python train.py --n_layer=11 --parallel_block=true --init_std_down=0.0 --decay_fraction=0.659 --train_tokens=243200000
Each number is 128 + 24 x the weight over its row's rms, rounded and kept within 0 to 255. Layers, rows and columns count from 0. The size above them is the row's rms in percent of the matrix's.

# layer 5 attention query, 192x192, rms 0.0582, rows 0-36, columns 0-47
size [ 88  92 191 122 108 134  79 178 100  95 106 100 107  94  99 105 101 102  99 108  98 105 109 108 103  94 104 101 104 101  98 100  84  97  64 186 104]
[[112 135 150  88 150 104 121 128 126 117  96  99 167 150 142 123 144 147 116  98  92 122 130 139 144 101 136 174 103 136  99 138 117 159 123 123 121 120 135 167  95 123 122 135 109 172  88 104]
 [115 156 158 120 110 127  72 171  63 109 145 109 113 150 121 131  92 133 154 143 114 128 152 125  95 111 143 126 107 134 134 161 172 176 168 149  88  87 130 125 137 134 132 102 142  79 148 151]
 [171 113  97 122 160 145 167  77 187 134 140 160 141  95 145 124 155 127  80 111 114 106 133 135 142 128 138 130 120 184 126 114  79 124 139 112 169 139 121 121 111 124 132 130 125 159 129 118]
 [136 105 150 140 113 147 154 124 153 149 158 184 103 146 145 105 165 106  67 147  96 162 171 129 119 128 105 138 164 125 148 134  84  58 106 108 161 171 146 120  96 122 135 106 106 158 110 107]
 [148 134 162 197 146 143 167  63 171 152 194 145 118 143 111  90 143  88  66 114  75 146 124 107 137 128 115  86 150 123 119  99 132  78 140  96 159 146 116 146 123 111 127 130 188 114 117 165]
 [107 138 146 111  99 120  81 183 110 112 100 104 159 130 117 131 109 137 149 124 119 111 126 131 119 111 163 165  98 134 134 135 132 166 142 173  97 126 111 106 148 124 131 120 148  99 139 113]
 [144 158  99 150 114 136 160 144 180 128 153 113 125 109 135 148 133 137 110 151 149 165 136 112 141 130 121  94 117 130 119 103 143 104 152 121 138 128 108 176  81 134 148 124  96 149  84 152]
 [ 97 125 138 154 103 104 115 162  98 106 100 117 129 133  98 118 102 166 172 120 156 151 137 120 149 102 113 103 128  94 137 106 169 136  90 161  71 129 155 121 138 123 130 130 102 121 137 150]
 [114 153  70 152 103 100 140 123 125 173 108 109 140 111 155 121 101  94 160 149 178 144 108 177 154 116 137 103 130 163 157 154 157  99 106 139 146 151  86 120 119 159 104 157 118 112 108 115]
 [123 146 158 112 190  79 146 169  96 163  79  92 130 119 111  84 156 138 119 146  92 129 128 141  98 150 126 143 149 124  88 125 116 122 108 109  96 155 133 116 104 124 125 119 118 137 134 103]
 [104 128 133 111 133  85 136 146 118  96 134 141 124 148 143 136 103  99 107 154 123 119 126 124  85 125 140 194 142 134 152 139 147 125 133 154 151  57 132 133 117 119 179 165 148 164  90 117]
 [126 138 124  93 156 117 131 153 120 124 119 155 118 123 131 148 117 113 129 152  80 101 125 119 142 118 151 167  81  89 109  91 133 142 134 121 105 186 142 144 103 163 135 120 104 124 138 146]
 [113 130 109 129 105 111 121 136 151 167 103 152 126 129 122 151 119 134 170 131 159 164 115 122 124 111 148 137 142 100 157 128 146 125 112  99 100 123 145 140 157 105 100 124  56 149 104 133]
 [120 104 118 122 124 143 130 179 129 119 112  81 113  98 149 132 147  95 125 110 139 179 125 121 107 137 169  93 151 149 108 136  96 145 107 137 165  87 144  83 140 111 102 131 171 167 108 156]
 [140 145 148  95 116 151 120 156 139  84 138 125 166 144 152  87 127 160 183 158 169 145 148 163 120 138 162  99 151 140  96 142 115 146 149 138 127 162 115 148 177 127 138 127 140 155 161 133]
 [146 158 150 147 147 112 101 130 127 145 174 160 101 109 131 118 102  88 128 159 119 138 113 144 164 118 129 144 147 135 148  95 137 148 123 109 143 131 139 141 122 147  83 189 128 148 100 104]
 [140 152  77 103 124 105 139 129 175 176 143 123 130 175 140 120 153 127 105  91 150 106 148  83 126 143 155 140 159 143 120 129 128 130  80 159 149 112 133 136 104 118 138 126 154  56 133 126]
 [167  98  93  82 148 134 180 146 161 134 100 122 139 136 158 134 147 107 152 144 127 131 118 138 107 129 105 106 140 165 106 114 123 167  94 138 133 103 141 114  90 114 116 199 130 136 152 126]
 [100  98 147  83 146  91 122 149 120  78 110 137 112 151 111 147  90 115 169 111 118  95 167 127  87 137 143 150  80 151 121 136 124 211 144 107 120 158 136 112 125 106 131 150 152 126 156 123]
 [132 111 104 114 135 128 115 139 102 164 134 102 144 113 157 130 113 148 135 135 127 129 123 111  72  96 112 148  70 115 156 144 130 123  97 141 113 153 134 153  98 168 144 123  96  81  97 143]
 [ 79 124 117 158 178 148 150 145 104 161 127 146 141 174 142 127 137 123 167 172 114 128 139 118 129 115 105 101 156  98 126 138 134 118 148 105 104 111 130 108 171  90 136 175 141 160 109 146]
 [127 117 122  85 141 117 178 111 111 113 137 185 136  89 122 119 132 110 109 124 103 121 127 137 146 133 100 150  94 152 103 102 143 127 139 104 123  86 104 130 138  85 116 128 106 129 123 131]
 [105 131 108 109 133 122 146 117 108  78 101  74 143 126 146 133 106 102  98 117 166 122 124  89 149 135 130 106  81 155 134 116 108  97 117  97 137 151 157 120 188 122 132 101 103 127 187 158]
 [135 142  81 118  83 114 146 140 102 123  87 130 109 116 129 146 151 160 124 101 137 137 126 117 121 117  99 160 122 184 106 135  83 106 109 140 144  92 146 173 116 115  97 121 111 160 117 126]
 [142 125  79 165 146 137 125 105 151 123 126 194 119 115 118 139 174  83 117 106 153 143  79 113 109 135 155 157 130 109 117 102  82 186 149 135 131 113 113 115  88  92  82 152 126 104 118 119]
 [134 126 105 127 155 135 140 167 166 134 114 136  95 114 173 127 151 150 125 106 178 131 136 116 108 173 102 144 117 145 127 123  96 117  82 158 142  91 122 134  61  96 190 163 113 144 169 128]
 [116 104 154  98 108 141  69 101 146 110 153 147 112 122 102  97 145 111 171 133 143 120 141 111 127 103 165 138  90 103 172 168 145 101 142 147 122  92 168 106 111  94 164 130 145 142 109 139]
 [109 158 144 141  95 146 146 139 101 102 144 135 104 127 132 134 135  83 136 182 157 109 154 141 122 136 123  80 121 150 131 145 119 113 114 133 162 127  90 115 167 125 137 134 123 167 123 151]
 [103 125 115 178 156  99 132  91 114 121  94 168 146 139 106 128 170 159 114 104 159 171  84 163 151 163 126  92 182 110 100 144  57 127 175 134 106 148 107 144 142 111 123 144 152 130 137 143]
 [ 93 121 146 170 131 133 154  76 126 158 126 148 149 185 132  85 154 125 104 105 123 148 117 117 137 153 111 166 114 113 130 119  82 144 146 110 119 104 152 141 151 115 112 153  98 109 117 150]
 [116 166 129 151 104 122 101 108  89 149 131 138 132 121 107  95 149 172 137 151 142 139 139 124 160 143 124  92  72 150 106 134 101 110 138 129 109  70 178  75 150 108 110 136 123 126 118 101]
 [218 140 110 103 119 113 151  99 127  86 154 132 101 149 159 142 140 121 167 123 134 118 135 140  97 138 105 117 119 112 122 127  79  98 152 107 151 116 113 130 130 104 132 156 112 171 134 129]
 [ 83  91 153  90 132 114  94 176 108  84  76 160 121 159 129 106 109 124 171 113 142  87 117 122 113 126 155 182 126 120 159 127 127 133  77 134  96 143 119 110 133 146 134 136 125 130 103 121]
 [124 176 114 130 130 149 130 113 122 136 107 140 147  90 139 124  95  95 165 154 132 145 133 107 104  99 107 145 139 131 148 123 137 133 160 124  95 129 139 111  99 155 174 154 127 112 109 161]
 [118 159 128 168 118 133 155 146  95 153 122  70 122 125 123 142 119 108 135 142 149 144 138 137 147  99  84 135 140 161 162 103  91 130 178 127 133 164 141 110 142 106 162  94 150 116 138 182]
 [169 105 141 120 106 168 122  85  96 164 148 142 121 153 156 151 144 111 145 138  78 133  96 133 139 156 103 140 147 157 123 153  75  91 157 105 180 144 132 127 137 124 103 165 124 122 129 124]
 [118 105 124 146 151 122  90 133  87 118 176 147 139 137 138 135 151 130 150 124 109 124 116 149 145 151  85 156 122 123  76 139 114  91 125  89 144 141 129 165 137  87  73 192 156 121 113 126]]
# layer 5 attention key, 192x192, rms 0.0587, rows 0-36, columns 0-47
size [101 120  89 126  85  94 155  72 105  97 104 105 106  93  97 106 105 102  99 109  99 109 109 108 101  97 103 101 105 105  94  98  91 125 164  44  92]
[[134 133 109 111 122 106 106 179 124 115 104 186 123 157 135 143 135 137 163  85 160 182 133  90 113 105 121 118 121 103 130 109 129 175 144 154 121  97 127 157 174 111 156 146 126 143 101 141]
 [101 125 153 126 132 106 128 132 130 108  96 177 109 166 111 120 121 131 148 123 148 151 119  81 131  77 134 140 130  97 190 123 149 146  82 138  85 132 182 153 138 129 150 123 106 129 141  94]
 [156 133 119 149 110 144 142 108 108 129 153 143 130 148 166 125 141 145 153 119 155 117  97 139 125 125 112 137  96 140 111 200 134 123 117 104 140 144 118 153 158 101 119 138  62 147 118  97]
 [104 142 135 134 126 104 139 126 126 120  71 143 119 121  89 124 109 128 115 139 111 150 154 139 132 120 140 114 124  86 135  67 134 149 130 155  77 103 135 116  86 131 145 117 132 119 108 125]
 [114 116 198 135 140  98 164 117 140 105 138 184 106  99 139 144 158 103 118 152 129 127 135 152 156 129 158 140 154 150  79 126 126 115 177 119 127 118 139  93 101 124 122 121  84 143 114 140]
 [ 81 106 156 114 117  90 112 161 104 149 101 123 107 150 110 127  89 137 116 124 131 171 108 104 158 106 123 150  96  99 140 110 159 153 122 160 111 139 162 127 138 133 128 116 130 131 112  89]
 [ 86 108 147 110 144 113 117 156  90 114  73 128 125 125  52 127 103 145 115 140  88 161 146 139 136 147 115 127 120 100 150  73 118 169 130 153 100 118 153  94  98 136 131 125 176 105 142 130]
 [ 96 126 133 126 146 100 142 126 125 108  59 134 109  99  66 136 108 132  84 144  98 122 152 139 127 149 136 139 146 108 131  72 118 126 119 163 124 106 122  89  86 115 117 129 179  98 128 165]
 [125 167 132 133 131 129 122  99 121  95 120 151  83 141 164 159 118 143 126 147 135 142 155 118 129 115 125 173  82 139  81 128 149 149 128 126 133 127 130  96 121 150 126 177 132 113 123 147]
 [129 157 121 106 124 125 112 140 127 124 102 158 123 141 168 136 144 108 129 160 122 149  75 123 118 115 112 168 159 182 131 136 131 144 136  98 163 131  87 128 136 133 154 136  95 102 100 148]
 [113 109 140 120 107 105 118 116 144 150 173 149  91 135 131 141 157 103 139 114 126 139 126 132 155 103 188  86 161 120 131 108 101 137 176  73  81 120 120 133 139 183 112  97  97  90 110 191]
 [111 140  90  88 102 107 116 134 168 118  95 117 130 133 133 134 138 151  77  94 141 149 156 109 114 129 156  83 109 189 123 128 113 116 115 122 147 141 125 147  91 124 135 136 151 111 168 112]
 [173 157 120 118  99 113 147 172 148 174 147 140 146  93 124 138 126 112 104 144 154 136 165 130 112 153 126 108 136 103 142 112 185 147 166 120 124 138 148 152 167 151  98 111  91 110 122 147]
 [106  94 187 117 119 118 114 161 101  92 157 163 102 139 158 154 123 157  78 133 188 137 133 108 111 142 128 162 108 138 124 129 189 141 183 108  96 135 100 145 164 119  88 131 101 149 119 160]
 [ 93 137  93 118 143 147 103 167 112  97 142 138 109 131 188 164 159 131 144 116 143 136 134 121 141 147  95  83  82 152 137 139 143 168 127 146 137  87 156 153 138  91 142 124 116 132 137 137]
 [135 102  97 122 199 137 130 137 178 131 111 161 113 107  84 122 149 131 125 116 142 135 127 129 119 135 166 115 147 149 112 110 124  92 160 125 142 106 165 135 170 131 114  97  79 102 157 149]
 [149 130 130 139 113 132 147 152 107 147 123 119 126  95 129 120 111 173 174 146 156  87 110 126 103 128 128 124 134 145 155 121 130 100 161 101 127 113 149 152 154 158 138  72 102 134 132 117]
 [153 158 129 124  93 124 138 128 134 105 124 119 107 173 133 119 166 112 165 118 102 123 128 123 134 136 150 170 138 172 149 117 112 118 140 119 128 148  91 134 154 117 122 100 136 131 149 154]
 [118 118 102 119 204 146 116  24 119 129 139 121 121 176 132 126 161 149 123 127 160 164 117 138 153  97 157  97 129 153 111 102 111 133 110 127 139  66 158 138 138 131 164 104 106 105 124 154]
 [135 112 129 167  76 149 135  98  98  90 123 122 104 119 119 120 105 112 145 119 134 151  99 158 142  81 140 103 101 168 107 145  77 117 182 117 124 111 167 112 157 120 129 123  90 142 111  85]
 [140 150 139 127 125 158 113 138 163 133 131 126 114 127 154 145 135  83 101 154 133 156 184 144  98 131 155 117 133 118 115 126 122 130  86 148 156 125 124 107 104 126 120 133 166 140 109 147]
 [154 102  91 145 115 126 140 131 109 136 126 118 125 140  89 136 149 132 134 140  88 187  86 139 116 145 151 131 144 152 149 123 118 133 112 101 158 117 135 143  67 108 133 167 153 103 133 135]
 [149 136 141 134 154 137 112 123  71 101 142 137 167 114 130 169 112 129 115 124 147 210 144 142 118 112 141 137 142  91  88 129 161 129 110 150  90 124 137 126 120  96 113  95  98 115 124 137]
 [110 169 125  93 100 148 143 149 112 154 138 133 110 158 166 116  65 126 128 116 131  92 128 142 141  84 111 150 147  99 132 119 148 103 138 100  88 127 114 128 171 135 110 155 102 119  97 147]
 [ 94 154 177 112 120 166 122 143 125 125 143 149 136 137  82  77 139 122 120 118 172 103 110 133 144 105 140 120 125 127 117 153 138  64 119 112 111 122 117 171 103 140 142 140 153 155 156 172]
 [112 140 147 107 114 106 144 154 134 131 113 121 126 106 145 160 116 132 109 180 110 119  93 160 108 150 159 172 106 152 165 107 116 133 136 131 137 117 113 127 158 122  95  73 106 127  83 149]
 [123 119 102 157 110 108 130 124  91 117 144 133 124 133  96 126 131 137 132  72 194 154 121 116 120 112 126  89 126 131 152 115 158 114 148  79 162 151 118 122 133  97 154 121 114 147 141 102]
 [135 137 114  93 131 110 143  85 135 115 121 118  93 127 147 164 156  93 122 158  85 114 137 126  96 124 128 115 157 134 131  95 124 126 114 120 125 128 159 136  99 137 146 116 166 104 114 135]
 [141 159 133  97 105 168 113 127 125 157 132  95 142  90 148 129 130 113 160  98  95  79 124 124 126 141 125 124 136 135 115 136 134 129  98 106 133  91 117 100 117 117 134 119 144  81 116 169]
 [108 137 107 143 107 138 105 100 139 160 137 145 115 150 107 121 129 128 145 126 104 144 119 160 162 112 102  65 164  95 125 151 105 103 129 144 115 183  92 118 110 116 117 139 137 109 151 104]
 [123 118  88 144 126 138 167 148 121 127 169  98 104 134 139 112  98 143 113 134 123 138 128 142 169 137 112 105 115  94 130 159 136 114 165 140 114 114  80 107 138 136 116 152  87 101 101 123]
 [109  87 147 113  87 144  86 125  95 158 168 117 122 175 105 143 111 130 109 151 128  78 134 114 153 111 118 139 141 122 108 173 144 115 142 126 138 125 161 157 156 144 140 125 103  95 121 125]
 [146 107 116 167  94 115  98 131 147 104 100 137  97 133 110 145 156 141 147 131 123 187 110 106 146 137 176 116 111 110 147 104 148  85 142 150 122 103 152 105 118 137 144  83 124 130 104 124]
 [121 137 149 130 130  96 162 139 140  92  66 134 122 123  92 106 144 140 120 145 156 164 130 116 152 132 174  98 134  88 131  63 114 101 100 159 106 105 173 136 150 138 148 109 141 128 107 117]
 [ 89 132 132 118 143 110 143 128 152  89  63 142 130 117  81 141 101 142  90 135 132 139 133 125 141 140 132  91 126  90 127  78 116 102 111 160  96 134 149  95 105 122 166  92 146 109 120 130]
 [166 158 101 146 127 107 146 129 119 119 108 119 136 125 108 111 149 112 165 102 169 131 161 115 131 104 165  79 114 112 144 133 162 141 130 142 131  74 136 153 163 103 126  84 127 126 126 133]
 [117 115  83 127 125 114 114  97 144 100 131 122 121  97 131 179 129 139 163 138 161 103 139 110 108  94 158 137 108 141 148 116 145 138 168 124  95 126 106 161 124 148 142 116 113 153 122 135]]
# layer 5 attention value, 192x192, rms 0.0493, rows 0-31, columns 0-47
size [ 97  98  88  89  94  89  82  91  93  88  87  91  90  99  89  88  97  93  95  92  88  87  92  83  95  88  93  89  90  89  89 100]
[[120 116  93 160 164 138 153 110 109 140 138 154 153 111 142 100 114 134 142 123 141 165 165 142  79 103 134 123 123 108 125 113  85 131 113 119 150 141 134 119 104 152  99 129 123  85 115 141]
 [108 118  84 146 137 124 135 111 126 143 116  89 120 115 135 114 118 125 102 166 139  77 123 185 137 149 165 123 113  85  65 116 133 113  91  85 157 130 128 136 111 120 129 141 115 162  84  85]
 [149 130 131 167 112 132  94  69 119 145  88 146 101 130 123 105 162  84 142 102 120 133 138 172 137 151  92 144 119 128 160 122 123 116 138 146 139 128 139 138 124 152 119 135 104  52 121 101]
 [139 157 103 150 141 105 125 130 115 114 152 201 160 115 126 137 133 146 115 121 134 137 110 139  95  91 129 124 123 155  84 121 160 124 153 123 153 129 102 110  98  94 160 154  97  98 160 156]
 [119 108 177 103 138 140 144 108 151  67 152 141 107 144 142  94 134 103 130 115 153 163 115 131 149  98 101 149  96 109 134 113 141 132 142 118  89 119 151 135 148 140 114 106 169 145 159 156]
 [135 129 116 102  66 138 113 102 150 122 147 131 137 135 133 122 156 130  87 152 129 128 140 139 152 134 149 120 108 102  68 151 158 127 139 116 117 114 146 127 151 162 153 161 174 149 127 154]
 [105 120 142 144 127 123 105 135 126 113 107 154 126 175 152 170 137 164 104 168 135 187  93  77 155 140 149 117  78 126 120 119 121 144 134 123 129 124 138 155  74  95 173 101 140 151 175 131]
 [129 124 110 121 161 119 155 153 138 148 138  86 157 167 111 109 165 114 132  94 154 115 130 153  72 168 111 108 155 102 174 110 160  98 156 141 116  96 127 113 126 136 127 152 119 126 102 106]
 [129  77 138 142 125 143 132 105 103 139 139 172 135 106 124 166 103 121 122 112 167 166 158  86 130 195 133 125 180  94 107 106 124 112 112 108 154 146 131 116  88  68 125 137 121 164 158 146]
 [147 153 140  97  95 161  96 132 111 162 135 144 112 132 118 140 109 117 150 147 143  95 116 113 168 143 169 143 166 159  82 107 125 137 129 148 100 130 128 128 127  70 180 105 136 134 140 119]
 [157  89 132 145 177 149 140 131  93  97 106 116 127 131 107 115 117  96 107 157 166 139 154 147 128 137  92 110 145 140 172 139 136 152 101 105 103 148 124 151 111 114 134 167 101 118 138 115]
 [143  70 177  96  98 119 157  77 130 141 142  79 176 139 137 159 145 145 157 134 117 113 155  93 125 166 147 124 139 109 115 143 110 170 109 135 112 148 124 143 123 110 123 127 129 172 128 146]
 [143 115 121 129  63 127 139  98 147 147 111 160  83 150 130 108 152 126  94 174 153 113 100 111 117 122 171 130 185 135 126 125 179 120 134 137 103 141 107 155 122 147 102 113 108 103 118 150]
 [130 153 106 101 172 156 120 135 101 147 138 114  94  95 114  64 148 147 142 156  94 136 151  80 172 135 151 115 133 132 124  98 158  84 176 122 108 131 165 126 147 155 140 143 134 114 141  87]
 [133  83 158 155 142 120  99  99 108 139 120 125 118 118 105 131  88 138 112 107 135 141 134 117 100  90 115 114 118 133 151 137 132  85  92 146  96  85 127 113 165 156 125 117 142 113 131 119]
 [135 132  86 115 120 107 127 135 168 129 122 116 129 158 130 122 173 127 138 150 167 135 126 110 136 147 129 141  82 135  89 145 107  97 127 121 151 110 153 118 133 118 122 116 121 145 109 102]
 [ 93 118 169 115 112 124 164 182 161 134 146 121 117 124 147 132 120 101 114 108 129  90 144 102 110 177 170 157 101 134  67 125 117 103 119 135 119 165 109 137 183 150 135 128 138 114 111 121]
 [165 113 129  88  99 119 156 126 104 150 121 149 111  91 136 142 135 124 127 109 142  92 143 158 202 142 131 119 116 141 126 127 121 113 104 108 122 121 116  98 124 124  64 110 145  73 114 165]
 [126 118  64  68 121 135 125 127 121 140 127 112  95 126 112 120  84 144 151 159 101 138 135  82 132 147  81 110 149 140 128 113 117 111 112 157 125 135  98 120 115 156 156 155 146 150 163 143]
 [144 114  98 109 169 178 121 146 125 115 111  91 114 119 146 118 123 136 139 130 152 143 161  82 139 156 108 140 109 117 113 147 122  64 107 143 139 129  97 137  90 145 150  92 186 141 121  81]
 [161 134 113 101 137 119 102 159 178 129 167 115 114  92 150  86 142 146 130 139 129 144 120 109  92 152 148 106 119 149  95 120 131 119 169 124 124 126  99 152 140 140  96  99 148  93 125 144]
 [139 123 125 157 152 153 155 151 105 132 152 138 125 120 129  83 184 124  96 152 142  82 114 127  98 127 115 100 143 166 112 117 167 119 139 104 122 118 120 121 122 110 176 113 139 145 166 142]
 [161 116 185 139 111 141 124 131 128 143  94  53 139 111 123 156 120 148 108 128 128 116 114 100  96 112 137 121 132 161 111 111 153 135 149 145 140 171 127 140  92 135  99 129 114  85 137 123]
 [148 106 125 118  94 154 142 106 128 125 130 126 131 133 109 143  69  69 118 166 160 138 166 179  83 173 111 105 130 117 111 112 115 151 119 127 113 135 122 155 147  98 136 128 130 116  75 145]
 [137 133  83 137 151 105 102 123 129 126 119 120 115 137 121 133 116 103 142 120 115 133 134 185 141 167 152 130 125  74  87 142 172 121  74 110 129 118 139 117 167 130 173 129 113 134 156 100]
 [116 106 105  85 113 103 112 131 109 114 118 112  72 124 128 164  94 184 111  95  81  68 128  95 119 119  97 143 159 149 171 126 111 166 152 110 136 122 141 109 155 120 136 139 158 128 149 118]
 [149 100 155  96 145  95  94  84 116 170 141 123 154  95 124 153 143 110 133 148 148 151 100  99 117 103 106 149 176 126 106 157  63  94 131 147  89 147 117 145  99 147 115 113 119 170 107 126]
 [157 144 105  86 159  76 149 148 129 124 121 120 129  79 141 179 122 154 126 151 137 157 146 138 128 122 134 133 181 134 171 141 116 146 203 149 135 117 159  89 145 155  91 157 102 102 124 137]
 [137  91 149 101  60 136 155  96 123 102 142 122 125 131 115 160 129 158 124 109 128 153 142 109  69 121 145 156 140 159 133 121 147 159 158 112 145 149 135 135 136 156  99 140  92  90 172  75]
 [105 104 126 124  39 118 119 120 133 119 133 113  93 108 137 109 151 101 112 118 118 149 165 110 119  95 135 146 119 117 127 161 171 221 108  98  98 129  98 147 122  93 137 108 130 175 116 137]
 [125 132 132 133 145 118 148 169 129 117 156 120 153 133 134 140  98 100 119 111 129 151 143 133 171  93 145 156 135 113 150 121 179 116 136 136 124  93 138 171 159  90 108 149 128 140  84 143]
 [131 163 178 153 104 117 127 143 123 108 135 163 137 138 147 101 173  87 119 139 116 188  92 116 151 170 140 113 186 124 135 116 125 162 148 132 122 137 113 126 123 131 106 114  96 106 185 127]]
# layer 5 attention output (transposed), 192x192, rms 0.0526, rows 0-31, columns 0-47
size [112 109  98  98 103  96  91 101 103  99  94  98 101 104  96  97  96 102 101 103  97  93  99  87 102  95 102  97 100  95  97 107]
[[150 129 138 123 155  88 129 160 115  99 143 107 146 123 137 135 128 126 163 108 111 119 105 164 120 109 134 171 145 105 123 107 150 154 175 138  98 170 119 110 178 155 125 152  97 147 143 155]
 [187 118 131 130 128 109 161 101 134 150  74 119 126 121 163  98 142 115 128 136 114 130 120 112 121 120 158 140 125 144 150 129 114 117 141 121 134  97 155 119 127 130 163 120 123 105 109 146]
 [ 99 150 175 115 132 163 101  99 124  90 197 103  88 143 123 153  86  92 108 135 111 152 132 156 111  77  89  98  84  86 121 130 125 122 106 128 140 131 166 144  89 131  87 156 151  80 139  98]
 [125 164 164 126 152 112 139 165  82 134 125 108 138 160 156 133 121 138 135 144 115 142 101  98 139 109 112 147 147 145 127  96 152 157 109 159 117  91 127 113 115 114 110 107 113 106 135 138]
 [114 137 120 181 126 146 130 123 143 117 124 125 131 102 108 145 157 113 114 149 143 125 141 107 121 142  96 108  84 163 148 180 114 141  83  94 150 154 128 105 121 151 168 138 127 169 110 158]
 [126 105  81 102  88 119 172 157 125 123 124 132  92 147 139  86 113 108 182 114 100 130 146  97  97 125 130  85 141 157 107 118 132 122 128  97 129 142  93 119 105 165 148 124 125 101  92 122]
 [161 104 129 111 141 132 146 167 139  95 133 159 129 127 143 121 135 105 164 122 136 127  82 122 143  99 159 146 156 158 151 111 129 119 111 175 148 164 101  93 167 141 152 122  85 131 128 131]
 [101 126 135 128 157 104 129 112 151 133 163 134 115 145 152 126 149 129 106 112  79 122 119 179 129 108 126 119 165 124 122 117 152 124 117 121 135 127 131 175  83  97 132  99 154 163 114 120]
 [157 100 105 123  88  90 128 149 111 163  99 140 105 150 139 146 132 146  99 159 159 173 129 116 144 118 148 156 150  94 159 135 142 113 156 141  93  91 163  86 171 109 106 107 113 113 160  94]
 [146 127 143 113 108 174 124  93  86 121 152 114 104 122 115 121 134 140  97 154 125 128 105  94 156 147 169 107 105 127 119 120 132 137 144  77 116 110 120 154 153 141 133 107  93 114 164 107]
 [164 128 113  95 162 107 109  95 118  99 155 111  82 106 139 109 125 135 139  91 149 156 168 159  97 139 101 138 132 143  87 180 145 131 139 154 117 131 166 112 174 120 113 132 153  99 129 115]
 [165 145 141 153 121 113 140  89 148 102 123 160 106 108 111 137 118 157 157 144 112 149 117 169 126 137 173 143 131 158 107 138 101 101 168 133 110 142 153 100 102 135 154  95 135 151 141 125]
 [121 143 140 141 136 136 105 134 189  80 174 127 100 163 142 114 120 110 136 134 149 127 117 122 126 159 131 122 127 109 106 107 105 157 145 130 127 128 143 103 102 107 125 170 138 121 129 101]
 [136 156 130 110 129 134  83 146 159 135 134 120 142 176 156 103 141 145 122 144 193 118 127  83 111 128 144 129 102 146 108 155 135 142 160 121 138 131  96 109 118 154 133 108 114 148 132 100]
 [138 152 126  97 148 106 111 146 110  82  77 140 123 111 141 130 104 110 133 165 134 146 109 181 173 108 123 132 118 163 165 141 162 123 164 145 123 173 113 133  88 119 143 158 155 144 125  98]
 [150 154 114 122 131 135  73 114 105 167  78  93 117 113 115 113 134 167 125  89 116 156 139 132 150 144 100 101 102 152  88 182 102 114 114 123 116 140 116 140 106 128 172 112 151 131 125 101]
 [ 82 132 171 129 123 171 138  91 166 143  59 144 125 124 173  98 107 113 101 115  61  80 158  91 127 138 127 104 103 138 137 144 118 101 132 101 137  88 125 121 105 137 148 134 112 124 106 136]
 [136 165 168 155 124 129  93 157 117 154 151 144 171 183 157 152 147 105 145 130 171  98 131 109 158 139 166 105 113 148 135 140 130  71 133 121  90 126 132 144 159 123 114 161 171  88 108 134]
 [133 124 123  93  98 169 116 102 134 134 127 134 122 125 120 110 137 118 100 145  99 129  99 174 142 156 103 129  99  95  89 123 122 142 114 155 136 116 114 118 141 148 142  88 117 100 161 156]
 [178 130 125 103 116 116 123  78 127 120 115 114 152 137  95 140 126 145 144 136 139 170 126 175 168 152 139  99 132 102 139 133 134  87 130 160  87 152 133 158 171 154  89 111 132 152 145 104]
 [157 106 132 125 119 116 146 135 123 171 106 106 131 132 138 162 123 135  92 109 132  97 153 133 126 112 135  88 120 125 130 195 118 121 140 117 102 142 159 121  93 164 135 132  92 117 140  61]
 [ 54 125 129 137 132 123  94 144 168  87 148 113  84  95 151 136 109 132 100 111 160 148  80 104  96 110 137 167 130 126 160 171 121 154 154 113 122  87 124 125 162 148 173 117  88 101 106 130]
 [156 119 151 101 179 119 104 124  98 161 148 161 136 126 101 150 124 158 137 105 140 105 139 129  94 108 152 160 117 120 150 149 128 180 133 141 115  90 156 124 108 102  75 169 134 109 157 121]
 [117 113 162  58 107 141 122  89 106 182 108 136 172 130 138 137 149 134 128 167  89  99 133 126 124 167 136 109 136 137 130 103 130  91 137 128 103 102 154 127 125 122 129 113 119  90 136 129]
 [113  91 141 147  98 100 161 135 151 117 115 150 104 119  99 141 152 103 106 142 134 122 156 124 170 116 100 118 142 129 144 152 156 121 111 122 123 113  94 157 160 137 154 144 189 119 120 127]
 [127 141 144 146 144 109 137 116 148 151 138 132 154 176 140 126 135 139  75 117 104 117  92 130  70 173 132 156 133 103 125 156 128 148 170  96 119 150 173 134  77  94 152 124 110 132 116 145]
 [156 159 135 123 123  85  88 143 147 126 132 115 101 102 136 126 129  95 134 182 126 119  73 125 135 132 155 163 160 112 152  51 126 135 133 108 143  93 134 120 128 177 125 148 129 171 147 126]
 [117 126 133 149 133 115 105 134 156 142 108 103 117 151 120 119 150 126 110 109 133 111 117 146 137 145 122 130 138 137 127 110 130 113 133 144 129 110 120 149 102 133 112 140 128 169 138 140]
 [117  88 159 118 132 156  95 109 118 175 135 146 111 126 115 123 111 145 109 126  86 133 151 134  83 110 132 147 135  88 128  98 177 132 106 113 161 156 120 155  77 148 112 132 107 121 141  66]
 [101 125 146 138 129 106 130 147 110 168 147 163 114  94 144 125 132 116 148 160 105 109 165  85 135 160 162 169 181 143 107 121 122 147 134  98 160 123 153 137 116 124 175 126 129 122 135 125]
 [145 145 130 173 164 143 157  88 143 145 122 128 136 124 178 110 120 141  88 135 165 109 122 152 176 120 141 149 157 127 108 146 125 114 151 146 152 142 109 150  84 136 132 107 123 114 107 131]
 [ 82 141  87 136 133 141 104 157 150 108 172 136 107 126 103 127 123 109 172 146 168 111 110  80 158 148 114 121 118 140  99 136 123 154 150 106 126 132  89 106 130 107 133 139 111 181 140 149]]